Weights of a small GPT-style language model, trained from scratch on English Wikipedia: 18 layers, tied embeddings.
Each number is 500 + 40 x the weight over its row's rms, rounded and kept within 0 to 999. Layers, rows and columns count from 0. Numbers have three digits each. The size before them is the row's rms in percent of the matrix's.

# down: layer 7 MLP down (transposed), 1024x256, rms 0.0332, rows 805-904, columns 128-191
# up: layer 7 MLP up, 1024x256, rms 0.0481, rows 806-905, columns 128-191
down805 111:468600472502606440530568445468528498508551511473511544491529504524534533483563484454464502528536448468485455497530524440534431531440520463499526501514514555478535479553504467490491501481425507
up806 097:530499505558524534471462496562503520570513556500525475527543522463531479488511497488538473521555482486495462535501534569482510530487557517526509487491516443522468433457509481575484509429440504
down806 102:514498535522439538514515488499510451469478543579490502428562455585554444504497527516529470535493464514487475513468492480535537531458502480494461545491517508570444468538532461511472480461529506
up807 090:404558565442508467491555466490543502432503478467568520571484498513485560416498467565455505485524418542482537522541463498521555479557547561500491545506535512471469446450456495453465487477431475
down807 094:508467496582433587476495530498502495427528462597452448492520424512544471523540489436469512531517497553534435459446527501452522577484394475523518558444479466469454486510541426501497478466481549
up808 088:477547529466549502541495529530506535518552584511543535489479443498457450497556506492483500516579459553579430523462462439494493561494514484474580416551452542426502412547501461463588518494504475
down808 090:506487450521492572530533531596488443494526545498514492525514498468532508477453545538482440452542448512499550405485495492512504522424475464448476479522565469472471487550499535373470462565482473
up809 101:490532480505503496544517503517486496428514439515571482518453543466485477476544517510521584509460429479497503451470527527481515477472437556591419546538521477511492575511479558440533449481466508
down809 100:505544492477497443485567528504490541488544443458535525519527513479452512579527538488565436482486544519532466430497509532594545520479591466485495497509524478473524459478515560463566521519494530
up810 108:559435502568575568476455503439457494485525514548480521505457488481474497498462480484506459480552536473507442467522535526441499503498474514476515478455471492532478527511521453534558473513414485
down810 122:465420425448515564508443536497461523510552534496515485502526438529486477542547508494485469456464492498470460458477509496544401568521538461457488537461501500500501551566500507506525475500475533
up811 097:471457457477582553495518482485533501485579452487461563477484489523429562525540504494465431461561511498436427538471460518509598469518424479432481467526581479400530475484459460494460481489535507
down811 102:478442438568495506488468471458512515478571498470510560558482488441543500496470493516502542515512529532503555465415507495467535504457487510447432431491469591524499506433568560441533469501434496
up812 098:533495522497450470470479474460576474477529485525573494500470480469534475522488476527538417493507450515434445547455566583496543456482548430533490576519494527488509524503467436493472579458480541
down812 102:499543524481478455523518529489522477512424516545483459488431501578516442514514576547525502447474493437437475489496428508550433541484514569489457415559503555446496467526443557492541466471433540
up813 080:507444520535510513468508489514530531465491521434463531475536509499430501495444477542578555503510490446516493523534525543463488489486473444464496521467480497560499414502554538534458473485411507
down813 072:518542518460531471501481535520404521529501521529534523498597517496518491487423485464420555427503433468526484404497532477510515439465490521533482414547534482462508457475396522505493499500496550
up814 103:506480524507491486464411512521490445510612511511472499533538454503485560531541496495505508483557461493534510496420538516499503511497479538485531479567513490569477508544473461457481496497470469
down814 106:547518481446454514527532489455441462508523611412498460555468544521502481492512488531517510552517501466497444454481467518483513436537424439459523510490493447406513502553530538490466559485539586
up815 101:470560496566564534510515529430589514422515400522497550538507509448516466496569494531530514458515469488463517488439495476486498493564512484525522490488527521516415503563489470500478592478472534
down815 109:496551513492459495498502420510542514474499558487507507481473488525535491600510419477532436438475524535516506523504528522480414594436503486489375470482507536559498479452499478536448492463461471
up816 089:535458450554447543481647475471493475405537444500521468491480532520495500487504534539481463521588459530545488500533429530446536474401465500510547494471468504541477506479540434565591531431404504
down816 086:518503433533519469525503537543505527486536415490513535497536454512476567471573530492512528565523532459470568495493459543535499447506465517578528437618599527540492468543519477400542429473509516
up817 100:478503490456481519468510474429543487506535521496501561478467433482555501578569514505495539421460447494480459508493453551471501525487474494479520485499570495553478508525511497488469488493462542
down817 110:578506504514514549483487460517498468511520518534440492476434500496507525567491492587469572485481483510475515495522535531541439515517488526495475520481496513512488488509478553487446444427605499
up818 104:573520521524548454513474542437455553485489553426506550479453532504473478502525489450542502454492528504449461494488461557498491446549509516530553491537477504433506527500569476513540574544467513
down818 111:583544495525562472488510507495469504458520452427502548503515465503444487503603525537531515551529559456562481435524480468492542515493529553473469465528473532525502561428429543519549473519540550
up819 100:529450573437435498437566508515544495492465485571547472532519528495572430521495524587505514519469510501521464482543480532517515437506469536574411507512487456563449500466505501473533553564453534
down819 101:449529545419518508493503467546419430538476504540473535413511456500556520547504563479511474466491516508519486483508449469457445497492424481466557521502434501413486534498560495525482471467517511
up820 085:476534543465473503492513469550465452500443444471442531456589476524538540582505553473482502504539475464430420510485504488589517510522528497532485522424490514510487485541517473639507516477530472
down820 083:567467491524578470513492575579556499483510531553474475478473507468588462534460474513442486508564472519572501537541455443473530485509486486441496458542518460479535538524547460485516444442510537
up821 093:551501532515497546437467523429538492500541496442508493506499528525613510459512519495551550462484569543499469469503527484485510432495518455486497527434484472453484487527507513550506504469502553
down821 093:420519521485418477492572583517487470519540547524470413449463529488562445559583451565471526492472520561491503483496546504461529471523464577408466450442498435546419546425511543511482468511494449
up822 102:508533558422464492416502486468519473509494540564474558530465542470504401568512442497555479449526501466489491466452519547456508528525519428500482513521521488561472436488477514530480615503534593
down822 111:528512519520527474536497546553453495502500505444465445426485499455455554513503415542495553558511474488553513484479553565428522501573515563502570424470526464551485536525476495462451580528487570
up823 098:582526523501442472530490478476488448436530513470443489497494498464521461505428515587486498486524461553453518434510499571501520462463536464507477473497479517540473497486505530513478534504460462
down823 110:430474457512530541483472476546488536548436564523476467479559508552511617525436551480498516503532467506549514527499551509434446477509473511582499437539549484510448468507605585474488481518481453
up824 104:514549528510490425422505519520508473447508537423462535536478516478493502535522469516533492481455529521419507552532514516504455505513433506515497541466538500466493546463464496484500534490455532
down824 111:520491468512523510528497587483389451485521524464499489455579509429505465454542470580542457519535549504547532479500529550478473463493460489582470488535512488569426498465441577542483506493476409
up825 095:475566561523487498484532474512526599463498510485516555471463447459504451477505555512585548449513465543433485518516537541525412511487540520521470522473503500485489479496538461513606473484551553
down825 095:510489524487477564499481552455459470421498536444448475567563519492512529521482504490514505452493480536474469404448477485390467521518480531448496544489505474512439630543488504527564522455478532
up826 091:486516506556560516451473487456543465501454471522512567545509529476470569490534520437497476509513489511442434507513484509487512550561510447597537450548463452503496436501546539570474451520520466
down826 092:550495449514497508493537427516485469470549520466506478550478480502543481446499479536489484489496523543559521425513523484545539446465476458533416510484526479510428455490512521508467548476510562
up827 104:491506473503552477503592550521471443548489376466494562462484393489533512464519544541516486457493519457490480529542506521515600483511457579484539519473455551553480555501412454560493499482455531
down827 110:545535473506493466446518611487421520490507542432492501548527494528492508496490448528475529521444518438508503401401518541499502419545499471516488516577491455489511485437485495479442574472463507
up828 102:508497507620441549522512454450470471473492510514483535515508570478499517444508489522445528488494484517551495485523557552440538475573539523570461532496528428541442472515508536488467481525477543
down828 106:442454452512486488492443486571479505510573558489473487515431561492500459505475521458444545473500489488469440491464504518468550516543501547473513534455453437490481414519504536479429467559500472
up829 102:530495556480445427533547508500482486473583485521510497529487539466455498530546550525535558447488454500485437543527519444465480556593590557468464462453401497520499554499492467515488485589515432
down829 119:500452514493584431446430421507487432498563569497509500496540473467470435457508517568485517442491498465484490434488504403538500501459522472411546493490549530433591527512458454446523571506414419
up830 096:515483460485563483386448491512503537508511415562488484433510485440475541529507533523506551490503511466483485430492520515442496578446440486417470520524543370540464494503500472518468477521505444
down830 095:547411499508517491513423491518463528548501583474462510483566483539513475471461571502436496505551554419512521519528505506514533508501498525517486399510485479531439450475505447533449459491531517
up831 098:465469504497512544391559492495488499452553462500460557502526508486457443516518462515450504483459527526559483546507490467497517459450498546530514515558494480424456449498506481535489556484499529
down831 109:523528531558482554511527464529541480534529551530483511543509501526473499494495444484534517526543495480467486516509581507570471580527457497496429478426484511514517496517458462521456479556514479
up832 098:474527537508472460514541486516529564488502457527445496509512514473392528523387533480461496522565434576450491481427526591509508499509524525519445460596478561547462553588436482491523490476514528
down832 103:452499487476550490516493520514531471551493549522522567389500510477549467484528563479521544487492472468502498480490472500504525522518449431500529639435452477519540493451546515528450474519493464
up833 092:491537499555521567481529444472479436485518534482497580529510536460442484479563452481591482507497531539464484455512490556477449538504556456520480486550596513520462534497501535479478566500490427
down833 093:500530504490506490545508562553360521486510524519462493532489486509514452492500523550407469509482551455550487461445451484520490472514488430450458522515423425491539429515439480562501462516530590
up834 095:538512480591498571537585515484499483503483406540448536455557428485508540430492456538506486475472491390482477522526562523475512424591475503451515538462495493514452501577464480486466491487542543
down834 094:537501540454511484562524550557441483531490525508499528453452498501507540454439515516453474568574548580501568507523472519466547512496465534507489477484523469474477559513497487484554529528457443
up835 087:465474532520555562504568519452514534486452466530500489533489515509473461475446522485482473485485480493548488494434433497537535489498516482555425391469601422491514515554520526510530514480560586
down835 078:503470461542510555512503451530466455495517544549467531459531539495463485506555492532473508502528501488496437483515451507403561578520517609461511491450426529538505455423468517487502552477461424
up836 093:528471470512588542490496473447502511474488452493507561479531462527436487548522474430493486522502523542528432515490583557442503507512502458533459483524538436518526465573490493500493497565462472
down836 089:555497492490415536491413545431509436571517477534526505502482485526517459517519489491517466463472486481552541465598417470468513541548433486465529481450529527581551471512474493590510543453502477
up837 105:495529531516478478538537517456489566527515511537440532522513559436523445574575458562551556426472459525510524473481538483499499501485469537534521427511505460430492456532554509525514480467488487
down837 117:498477563539442512486560500547480545444495492532535471521549432533502489472505539533458424504469542516539545427519406533535481544532546572521479477467510433493532456503497514550558552497486426
up838 106:504536488493543535524503501511560477439488499552539493478555564418465567493491493482549474401536486502451395509490506486489591508505494520493503523462576484554494451509526439521467541482503470
down838 114:422476476530524508511466494557476465419533522485553479481461509485471492477508470521508475435536532524477471579510481502532409496513482559514518519469519524526416513471526458500493492536482482
up839 097:501514482563501520499546472584543467487569484473501484535422573469426487453464522616527477403468559495507480561492441468488497515450382488564503453523558477527429531518540444524507533476487476
down839 105:478493599491522481487519511498519478453546541548402489505553498525504515581530443483484433521549467537522519472515475466458440479594524501497560478438541454526497462565517480518489466513511498
up840 099:530460525441550568506508545513515553554465552529441454498543523491481455481572419480537527474516482542531475424492549552469458516538536519521426508455495475497488557536537516515427515516549565
down840 103:539483491523412545570488462546544490481454553482473538482463521523512495471503514495463486503555534566541509469401517514520566502517509416493544464488548521497470468511462483509493488515584493
up841 091:463438526484516523537438495466498514476403498507401543545517494514495552471554418517464490460476516420468511486464477544495516456582461518481524479496508483495473476553461560545472557502484543
down841 095:470503552537487561513458518617469479449484524541511409460523540513532488450532432560483468519536540512513511430523506543501460500551464529513560564528473505492467577446518517454504472453482464
up842 099:515512532495563487493503505580501477492503455492469489534470461472537416485549583508491505450510440454527465565505524611485492562521524457556472497486548468509412499584432543583475481481549555
down842 083:523496490510464441481506477491438555512469419435516574468424493483509599549494560423526548485509559484556510489542519510507490499500477482450481507495506532487449447495516544484479503515414458
up843 101:482532485506541508538560465465499586476550523409456502523565536524508398514490541516552496486546493478493482503503524585447495463439546520551548405495520561530484555516489399483482498496479553
down843 109:584455509465520543433551481560481480485503499461510437464484440524416512515538514503523556485554428561482476483448453532471476497518513426475494462572473550441584510438533493509472439516448492
up844 095:551546542467445620542555492494473446497503461497494493485443513509454534482498503506480499458582454468483470421436458489522544482485503482574577512510502525437476436493490476495485513468557462
down844 086:522538519575547500566500508500498448479524449600414508469503521488537433494512545510435452480557550522479550551481539546526451575459481491446489462536544503439509490485585557483494469518470533
up845 096:510427578451490509509534455581451516492505453549581505509446494472522456491598435492530489483505548504361437499499516583497500482488478519507535494473476499555456520515517455469472531502526560
down845 098:515501524526539476470472454505529485566460503488536487432512418510458550489434565459455509519523503558432495509529479622551505542503582516411454508529482537535460515446431480451505487446583464
up846 092:496498501524422552439606512483522468465468512490464559521470543487454497492559466461504496514540404569482408450474416564416552538505518476639564536479469475517449476495578528485510450496509564
down846 079:517423486523514503538469580536517465482485529505472526530529441542561494474456469487516527454476563505524478574564568493428452497504512418515467499537500531508401559462490480529472518511456495
up847 101:533482521517393492510597468476487543517486495524531530510433476481491482508455486544478472490445441578503516518518479488492521519523551484530474473444554534552452545600489497499528505516512524
down847 108:541532540502467480555492541442496440457523480513481532563578546495544487535520543563547552474520519513474498460471508527530462392493446430533486536525507557529456474446558477430480459470506481
up848 084:488516553506487470521508462540491569493500520445437549501469508507517526430465517390445491525493565518461523554498517500428498542555488473408512435584574467451461594527477521593484501464477506
down848 078:434451512560501516487449475523482393492496499485520412536500409507466449470598541517519537414493503508466494522459507553579511454472497525524550492508481496587458522459483448539509484452569463
up849 091:548528486445381507516489480501548488490530505505465548548553435466499531485489576563562482475450496479512460451474474569517495473495483393460535551475429466541439557522496480530480492531481629
down849 081:529536539546535453485494524513557524470538517517478430543461544494529470545520502474404423475499484430471442478543544520542505417463455471504436437538494442500469526572480531552499437503483529
up850 098:424528552536555547535489513505492485502493537553456558495506492484430540481439545564486575498556552571512491451484479555464550484439532498524407511610508488553479514472501394526413504474474485
down850 104:550445536541521568479449509511555508499484522496505431552530594490477423422423530420472495459482543487487527513521501468483501480449520544494488428506524466517500497527569488427430450502574495
up851 106:448495460532467530557471542530491548437479488486521559448476489460541462504507558557484494426469558476451427484551549538460525563581489400529473543446514552567521465484531465532478611486502470
down851 119:500464545517460549518455436519510581455488562478525487510444579506445473477524535550426499528559501533497568484438561528416505498513439563563526496465501492440452461451487548471527490520511601
up852 101:484479500487472533478492470444518604520476445486526493553546532470506461519519510526535382438513516524531425468520523494476532538516461459501537525436501459519517453483537418577489472467439451
down852 104:449518510484544524553589510439460539576489530512433500507480512425493462555489500489495524589494490534496475553580530553512460570510480466538474495513547526450537429490486544493447551462461530
up853 101:446491463483634495478488484534574468520529504544484515495444491501466508500582404518644544458508495477495437500431424534495593469521533543559563485522520520579466474529528545581476495517499523
down853 098:492429448613499430494494533534526524471494462495529488565524494502539516500468468517547468552509462564564556468528531489518481521500568586511456472476537440476567505481534416473475575469461481
up854 106:528493508504522542448516501567518558435490434496490535520516486443475487486429514464553426452523468498535528535569460439423491516518598550491579528429527514531470514444445534546490460464456581
down854 089:462524506450569463500472559478511443603521441489532559522519379500543533511468552424533496476527554459458494527493482548542503493549554415489564467468485516483486483485489460531543490475476459
up855 092:453554497469457512423527438508520530514472533471506501527512515428506452560472419532522490464505502432441486494615498512521521524457503475522452494505491512445433504550487493494524532555502558
down855 092:510431456559486527461532525504403467523503498497516485506461460479494510489468415553474586450520499501441522467474534498515465485526511537474460481583513492522524488466491540509512424480520475
up856 101:458543528512549437553545474628527449483487511559397505543495483436502498491553529540505530539455488488462491433473500489521478515586429477541469544469518436535432528450452506490479535523506481
down856 105:554490439471512424506532562529502465494532364507444458515524464479541444430557440493511500496584506494513430485419548506516508528537504520492515534511478389576509488526541530535457491474454433
up857 100:559511514498447559456518500516457489496452486513494518495547492461515555486503494433528497531488555494539493488421461509512512480495497495517472463422501491506473528510474499532551563523446498
down857 101:474535546535663484560526494467439502486501530469479485472539406491504459469516533569457525460517519425493436524478502454516493452506485552443508510438518454520610533532489482526539577561503458
up858 104:528517533517513572446465471469485482454534453486491494579555472476485415493506495553512486474533442505439554529496510515503521468494527578513540554542510437584526521506575554487449561487464578
down858 116:487482475483443527488516481431448540543552450535465500543455499546559525535526532527512603526521503459554460437509536435520516455542473527454474465527418525489489569504545553550570529516500537
up859 113:513506571541411513568574489525583544532460503490458565539468422439538474506480502474559481511488498510519464558463527485452446454491535520481474421469536512454477497455477423531539515521482451
down859 077:538514465504519415476490539545494509481496433501493537523508398496592448507478492412513482502530524579511502456509526513477493489513483515483453464497504412504453496531448572522466504495487532
up860 100:435478456580481539463521509532507536495533455413432578489528438519496473501560505484522509439506441519518485470482467447445472413501570467451446454455450490457466563527489487509513464468560543
down860 088:481511494514520467532464512545498507518484576452489457492536533474538444457541544479512534480481568463531521503542475504453493506493466434476412450433540413517536489544493524417502437483493550
up861 101:486530488529456502483501467536514440465554488557493565542537426519517444552474493470472470560505450418468472445492446566465513464521527434516557397561469443431416587450457419468508447593476440
down861 085:519439499506489531530482538588491439496430594494506451430514550526471463532488485485498477467551573549535534460507504498485392539467557438505520482515548510520455476465481548449490510422490511
up862 095:439516565523454530536514472448476480469559402472448530575510531490511459474505542564540428485508486508499537462522507496493499543457452494486489465442429473548509506574474548544504494519434584
down862 100:413525454489538409501474394485523549587515555519505439479494499471476524570525563438487503433459614494525429507533569535496468531528500463470484429559552554537521439480518471532506483485500533
up863 099:506470473433546507482515556499531498421487445488551485473479505516487524433497515528570485447471468500485440412427491564444482526525418548530505497537420437429502458564487467476446488468537518
down863 097:497541445527518484447426488480483574493496446507438501559516476432480531482473512513489462523564454503571566546508529522534471527541514506533547469467514467438417543420483540481539557436459468
up864 081:425514509448426526502463531541459475540484516488474612556459448468501462502481481522482376484587518435498540543576410535464572462488439446495520496479503476522475564487493543518539425550491569
down864 072:574490477494470502477464459504490408554468468565543443540522526484511392558528514514481469461545447484484480500508509500469483566490472612508524427526496493492425437541505469512506513453484463
up865 094:477461508419461520470494473490519516537506551520477533479450532509431503496492469519477523466540483463513481522492510483498535505505549480484564473425515535512458529466519466510463563589491430
down865 089:534462517494522461513470511505438514537500501458514437544507448524489438530526545493480451559463517511479462491587544505499482561375466407502512465561585519554479479509545479471460430519503476
up866 103:446554456520431526495509472501479571477496529456477609477458513492512501537494490545516432478552506489501466495496468546502437535484443491503537463452558454526462471454512441531559452531496499
down866 114:407522489536452474480524483502516468491565448517471559495552572537492594548557494512485486484494462403587464440507454494464458479452484448526550533527554454511554424445484526466504501539517456
up867 091:449520494524466511534534402503547448452434446505448483491500459449460432543488474492565440474558471491430533514498539478475538470558580482477519497549544507450509550543537494574532546445534516
down867 089:548489533575537483577432474520466518543414564530496505492495524486487509471545487513430426483524518459506508566475544493481550533478444497448516476523483470535495500420622536490494448532474507
up868 068:475479499406531546510505446493413478494538468459514538489457565568541501460526476499536506517426501508499538498545503523536518486582538506470469500525530462501524526469571469516557526521543563
down868 048:482587535542514447530478598496560569517480492497460461559512520385499519515447558484506483586513572481468513507437458456458521559480504462548534516527497554501485496566436489511466490531462537
up869 091:526467503548504480541534509472481498475582478502466579503422515528536509492551520520502460502436540478506497528517433524493432448533469482469484534437505560538435465594481478591501516545524447
down869 086:468504540521556500473508422550450492484458499459564529512549552490452523530549485520457476548597480442554492544489485450510546480494514537487550565534549441441579527496561510448551479473545470
up870 096:451459554448545509487545445487514509497490455441442568587447534478441523542527468486537557450529483469510482431440489567467513414526448504512567501518499425521521513477444504486523424463415478
down870 100:522534504490491481481512521496580518519511536534583488503511509488604483489517536449496501553456501514528510557498575530498517515498477544528485520504486540485519511508497467483502463560514548
up871 099:472441510441496512463549513498584513495528517490449489514502469483541523506594522487544486491533429456514477439520507480516452518579590483505539489503471459539533500481500451508530512511488547
down871 103:460473523520543366582553544583550517520568538515542498479454472475522492535530435523514451446475458473581556441558516451556577536462553505448518500521503509507520524431487519447470511520506461
up872 093:412576481439518519512494502543507500459511409549513529485522415524476548482470466515639458492465470470453532502540473546433485479453515498492529448454470494492485493459481507508501536473484508
down872 103:505543432561483542478578489484438448526492468515565497556520458499537504455539437473495533537484458536482466530541528430488454494443534475514431510478449467551455471457463562444503523535518480
up873 089:537574491464509504482533441496452568563494511485481507542501535489525535541529544508471426518462481533516512512514508585458462548515523422590492514433456458487453585455501445510564430525530519
down873 084:438564542523508461523509475468479479460515533513582539490557454423485511429511563525455558483510509439458536452510495504480528443460405445531558473527460549553524496512508537490502459443486501
up874 092:637509567514449515554559456531572454458491482524483540555480456527550450453503500523523473483506543455470491582498488499522546504518475437531461446507501485524482510483471517552524472511493467
down874 083:479462495533499511486451559490519516443554519554512421496531505500432531499504460494509548402495565502503467527496505461453485498471469539463558444494535458514378505522491502462488505530464496
up875 102:506424582490449488471512469480446538491451512502518564563583504418563507521448408494511536439507559454516476536478512540530456459529470525528517447489499483547498561468446486480532491487526582
down875 116:449419484497429378492500542470485468533474556531523528515568446520518484514545457447484508467470541494519419505476540499474534510448504544500477491569545421557473536484461459492523554452478531
up876 106:509519535448486534505542506471555437462550437492479550588463561461487489453473512449491489460575470489552448443524580528499510498460482588505487452504486480517532466550488471529538520589482536
down876 123:541556551548473418466492517493525481559547494549489497509482472502577541487550402458509535521545529501515495446441528499488493572530566536484478447494457488530481487418502433438494455558453546
up877 097:512495502509497548450544472494479544437449474473444516482453496517523562424537533503550526449560524429516518447470420440493449610538524425463500529492501491516459495442500413504538445515497490
down877 089:487551476586428523573519469471486532515476478512504555432514468471574443486495540560509487520462532470428506518492464514460480537519525449474533464548486528491540468474490464495522481512509502
up878 092:533518504488500474482503512493433505472539498561473491523469489507516549514539503486467483538521559437551485490481509461506467512602475389536487495404425542512413478452525538560548447564454543
down878 090:513515574503518468576455497517399579410513463549563478495541509503536558474510531481490460488479546376507527430516522555481559484459464533484553427457432500520453485562504492519444506468476539
up879 091:467533503416526547517512519502491475517496458554538442501476451471438529435524542546570495514547450580452374421526507509480582499513546475503481472456455460462495521525461449572554551551529493
down879 088:518529434530497542512472501448500551557491528477521466489536527542479459493449545563479545508476487510481412536516500528472513447512441471500497525539462483532475525488531484462544497442447499
up880 101:482450440537514486553528556489582535431511499567453507525496443511491408523421516482585459483428472460526514515480500477472479455524546508512520447475592530511533496516460501565440468505526547
down880 097:415459518479566468429531523477519506425516596533592529505521460522508480456519453485457494524558494459463469480499423505557492500449476481595521476487533479487503534451496469519533535522422505
up881 090:459487565531510564535495497500465530513509540483453477457560476444479466555511528482518523490527464509588516578502434553493459465481457443487510500399429437442491530500392425470466479498476488
down881 082:441590465500524498586468518566503455458471505549449478489475524490547494465484493425566475550528523486474457519490498508508519417476548442486482453550598502496563393501516477527464479492517574
up882 103:468534478508507513554529471466487496529555437471505527500444445425497487562525542489450495486565569542505472478502587486506486492453544496465545495499559518454451531531522420475511492461518519
down882 096:478471485471509427501486522493473518501455510455480453415476565532552527500520457436492466510529498536474476428544447498520449488581483507428530469482495436489398536431505574531474518530488493
up883 097:489452480549461516540516502463491554522486434495420608482440537460513534527453488518505442469512518470503467511553508576469535414455466530496494505597454473411487476560549458511502501570482503
down883 103:570507518467441460461542451523561451476503542384547523538477568493473485465515517506484537503529539463447530452494490552436461523481524494458462500478523538509535511533457482470477449540458494
up884 100:442496560520528622434489491474524575532489528535548473479463494533456558448509486503473487528595531422535471518514523541489505533468483468558485509442439465482403438494533508543470496487511503
down884 101:467558456490430500507478447513445513530553532446460579543494516543503513445570495520506446507489498424456473523452507462492479493460437543489460512515446483515534441501466464519507461513466454
up885 101:451485489469521544486554491577496508483505585462454513505468486498401472494515527569518515537433520537476470478497416552536563509486502550499516521491531467522528466457444515574421527533502465
down885 102:491463527553553481553496543502501497416502529487494557496478514501550473481480513574455550453531506454547444506524497502503514520435445452553457516566507442519601491482514445448505490508476454
up886 092:509459552511496437502433514544460473466514501497494479507523513539498499486467509505561451453521457528513527456453466580434504483520466451508468558516474483490486558499414491519556534511453528
down886 083:540462498529540540534528526559496528496469473522492503566548513487479494451511511560508511511504500485515490527489500511522530452521427473490493510541570422476538476511525495431504513519531415
up887 097:519477500492509477403474501420503466524502520584499525518485557489466542488498501506449417479469417536521481511487478555482596532541546526446487484484549448466488415513498481566433504492504523
down887 101:508521457451472525484464614498524520542513491480465484490544467506544430519475548516522439520533536557489453490545557565597478463536509491479519432476468429513436471457470446513519489507533453
up888 107:518534455507423503540494479557450510474556420575469507497433442492504492457518515499545481461493478530549486554515528542459498495470460418490532506477536528511484531485455515504533477572462453
down888 120:604512512492512493501497514451475467526502522440513524498457487519571465461422514468506575487533486535505506499479574476442487451471496343474540481482448467483536472466514485517485458481547481
up889 091:480510524499516464453441436510572436534482519489403521515468480466528475452480465435546487468494480523507482519473478503513488522559532516487529490526529518509482534569578467505545470504538529
down889 095:477487454550470552544461492512495466481497502474548508526479559466479586524559512570497464516527479562449520524492468497550458539464461566490483439534450522539482467544461453567489517468502438
up890 099:559438509437484503481537446465520467438509531441471510518451527516524459511507450511438527472608505504548423492474507568518491482442446469538493493490505544529471497474475525432526541458433475
down890 108:509506509486534562436512472564466506471517512458508472469517430534618471456507497403499496536557604463474557515524516397479514584474448521559504565495464505545438573545469476428441492519481484
up891 103:468502569467427559439532453453515462462559504528548527569540531484443443528459472502492513503506467550532498487477476523418531550548459566509534440506519502519474487482469506509463493560494475
down891 112:556530486555470555525485543523531467490482437448476493569531457489544490544486496562488448538513530512452554449509458511492489448499499406498560375469521555431542481518567467576464490455450475
up892 107:449484510518461515487523465557551508493526544525441479546504435524444556506465524486496528432489461523518484496412435515444471421486485462537590423500474400437464514515513523495547454441472533
down892 083:470479457442549462425484533468511496527488504480527523476556477515564482430518479459520536479460590493513477530533574513466496455480453537522526464506494534552525525550491464441470531475530414
up893 091:558488566418519488452501425465587504454518544531551551504414423515441461562503500531494504550495546477537496548459535475543531522565556590505569408467514427461458537549556449506512425511498514
down893 075:517518517529486445440492493462469508525540476485467541581562543502489504510437493538458512482486522514510556516521504476439466516482503506563439406552545510488466525524514465532490550536530438
up894 090:442479556485473393506563533500478545563499408593436491485575474453461462496483449488470515499506520481460491499526482537523531455592492506513516481512453497486439498479437507511423461517499488
down894 094:457458454494521518512470487472440543478500553538481493516479485562507543498463486493428498442482497494525493520432521499527544544540542544499483537497536497545481466513451466483415438457412520
up895 109:511451539516446478510468476484550586537523482519574544550472486432515423551543454493475451489479493526482466530490513478504435512474520537502454514443470505543470450437473521517514565548528538
down895 114:466533459466470617471553562455464493478528531519532422562490526490491527504464447485441474483532516561447512454567514490445548461501510486505474535509489442554553494547527446456452516497448486
up896 097:490515557455523496475523473432536505479541475538496504587514522485492491520469390519518566483503442473547479527469539492409507415488466549529559475476470531455512529442498494537478492523456518
down896 103:494564552536500426504507503534508467515450564463496570461555517472494481444407509515491422543521522529505551498489515539521464499509517484508513479586491514427538509495524547474497508479461478
up897 093:466443559475553470460476470507596435519617539504458499564496505485447447557544579491540555475499472508509478516488518488426472636507500544479528455534510467520457502428547500532494550538516479
down897 087:511505456553459503510436550481503465524529474549481490484511473457520557486435468554489479382525546517474478433411494523439523474434552498402523534553492515492484548507495516497495469531453578
up898 101:509489594465549594558497471494523491518550520526390511527559498474440523543470477492459531493514398506475504515500525507447557441547532601487513497537534447534482580510517483521535523530447455
down898 109:492528426475528529490478536484541552456518490458553438443472509460445522540569555573474510511509498515483572510448486480489483494568543457470559562560539472453589471506437499483514467503431452
up899 113:548493551545413460562458378511598540453562487518433483538543434472536479440451463521570554497532509474558510492454491531501518472533513508454494562587434480455475522562454493532459580526439530
down899 132:530540485472443516508481412495536490556523465473505562530446524506493612479579547535502425509456479501463575480516528528445455507489542452430568445494463481467535517470480499491524435477479487
up900 097:554491509439453431394509468500471512473557488512460497503503554538490519588484545497418511481556429544471520448515473515534564522485499444486541449508577526503513483434462536512551451592490546
down900 086:538575555555530507561469446517473531548504465489539507486545531504465559482499545484507468512528484542464578471543487490443546461467496559464463625458520560455512540513525440505481467533462506
up901 089:514498527451495466493525505494510439493471561501529472537495502402463421572385502510509485507496549494465502503541433495514528468478481554505504497512478462448459476559485481533495501540513467
down901 080:563570517520441453548402584441455495473522534544480511606507519528548494462538508493462481446485572529558483414463548506468532520535471433521439450513472519561585451505523447478477498601509523
up902 096:477521466514523561562538505493495502529478608472467555483552427474434434522529530514538524526500487495411402500517515476427477424571545474558549527504528541504492499526543403476462553495532551
down902 082:537497559445512452464539537467502544520491450499529470491500454479545496504444424524553534497518555471491419538481511573528516488515415546505485425489459525504537498439456495547555481546505513
up903 093:555527464449567515523539507415480475489480538533558492525550497460440504480543538497566403489561483420452502560575444488456547514430517517544449436421492546518470562477515437595469470571564567
down903 094:497525556524482472490529524507432524526566531513511457500520463490524477530603512459557471464490509454508520485450506414482519487490492531431514449549496481496552504458448454560503504539557462
up904 088:472482434494503425546485496445566470545462578509527497520484499507520491460545493484562486467483552501447512486499417505493510473554505442480510524467481465430492470426484518485496412481462478
down904 083:489393505490466444567465419534487478471577463517551499498565586474473506441492440615491463546570504473506529491514532517492521529574552488505490475511524509515515459480502522517615467508406513
up905 098:403517524515497477526519464432503488443509547458518481553519491513501477469490511491480489507535528509526475502521473631535552503449528474543514508479491541455467529536519467543492465551479563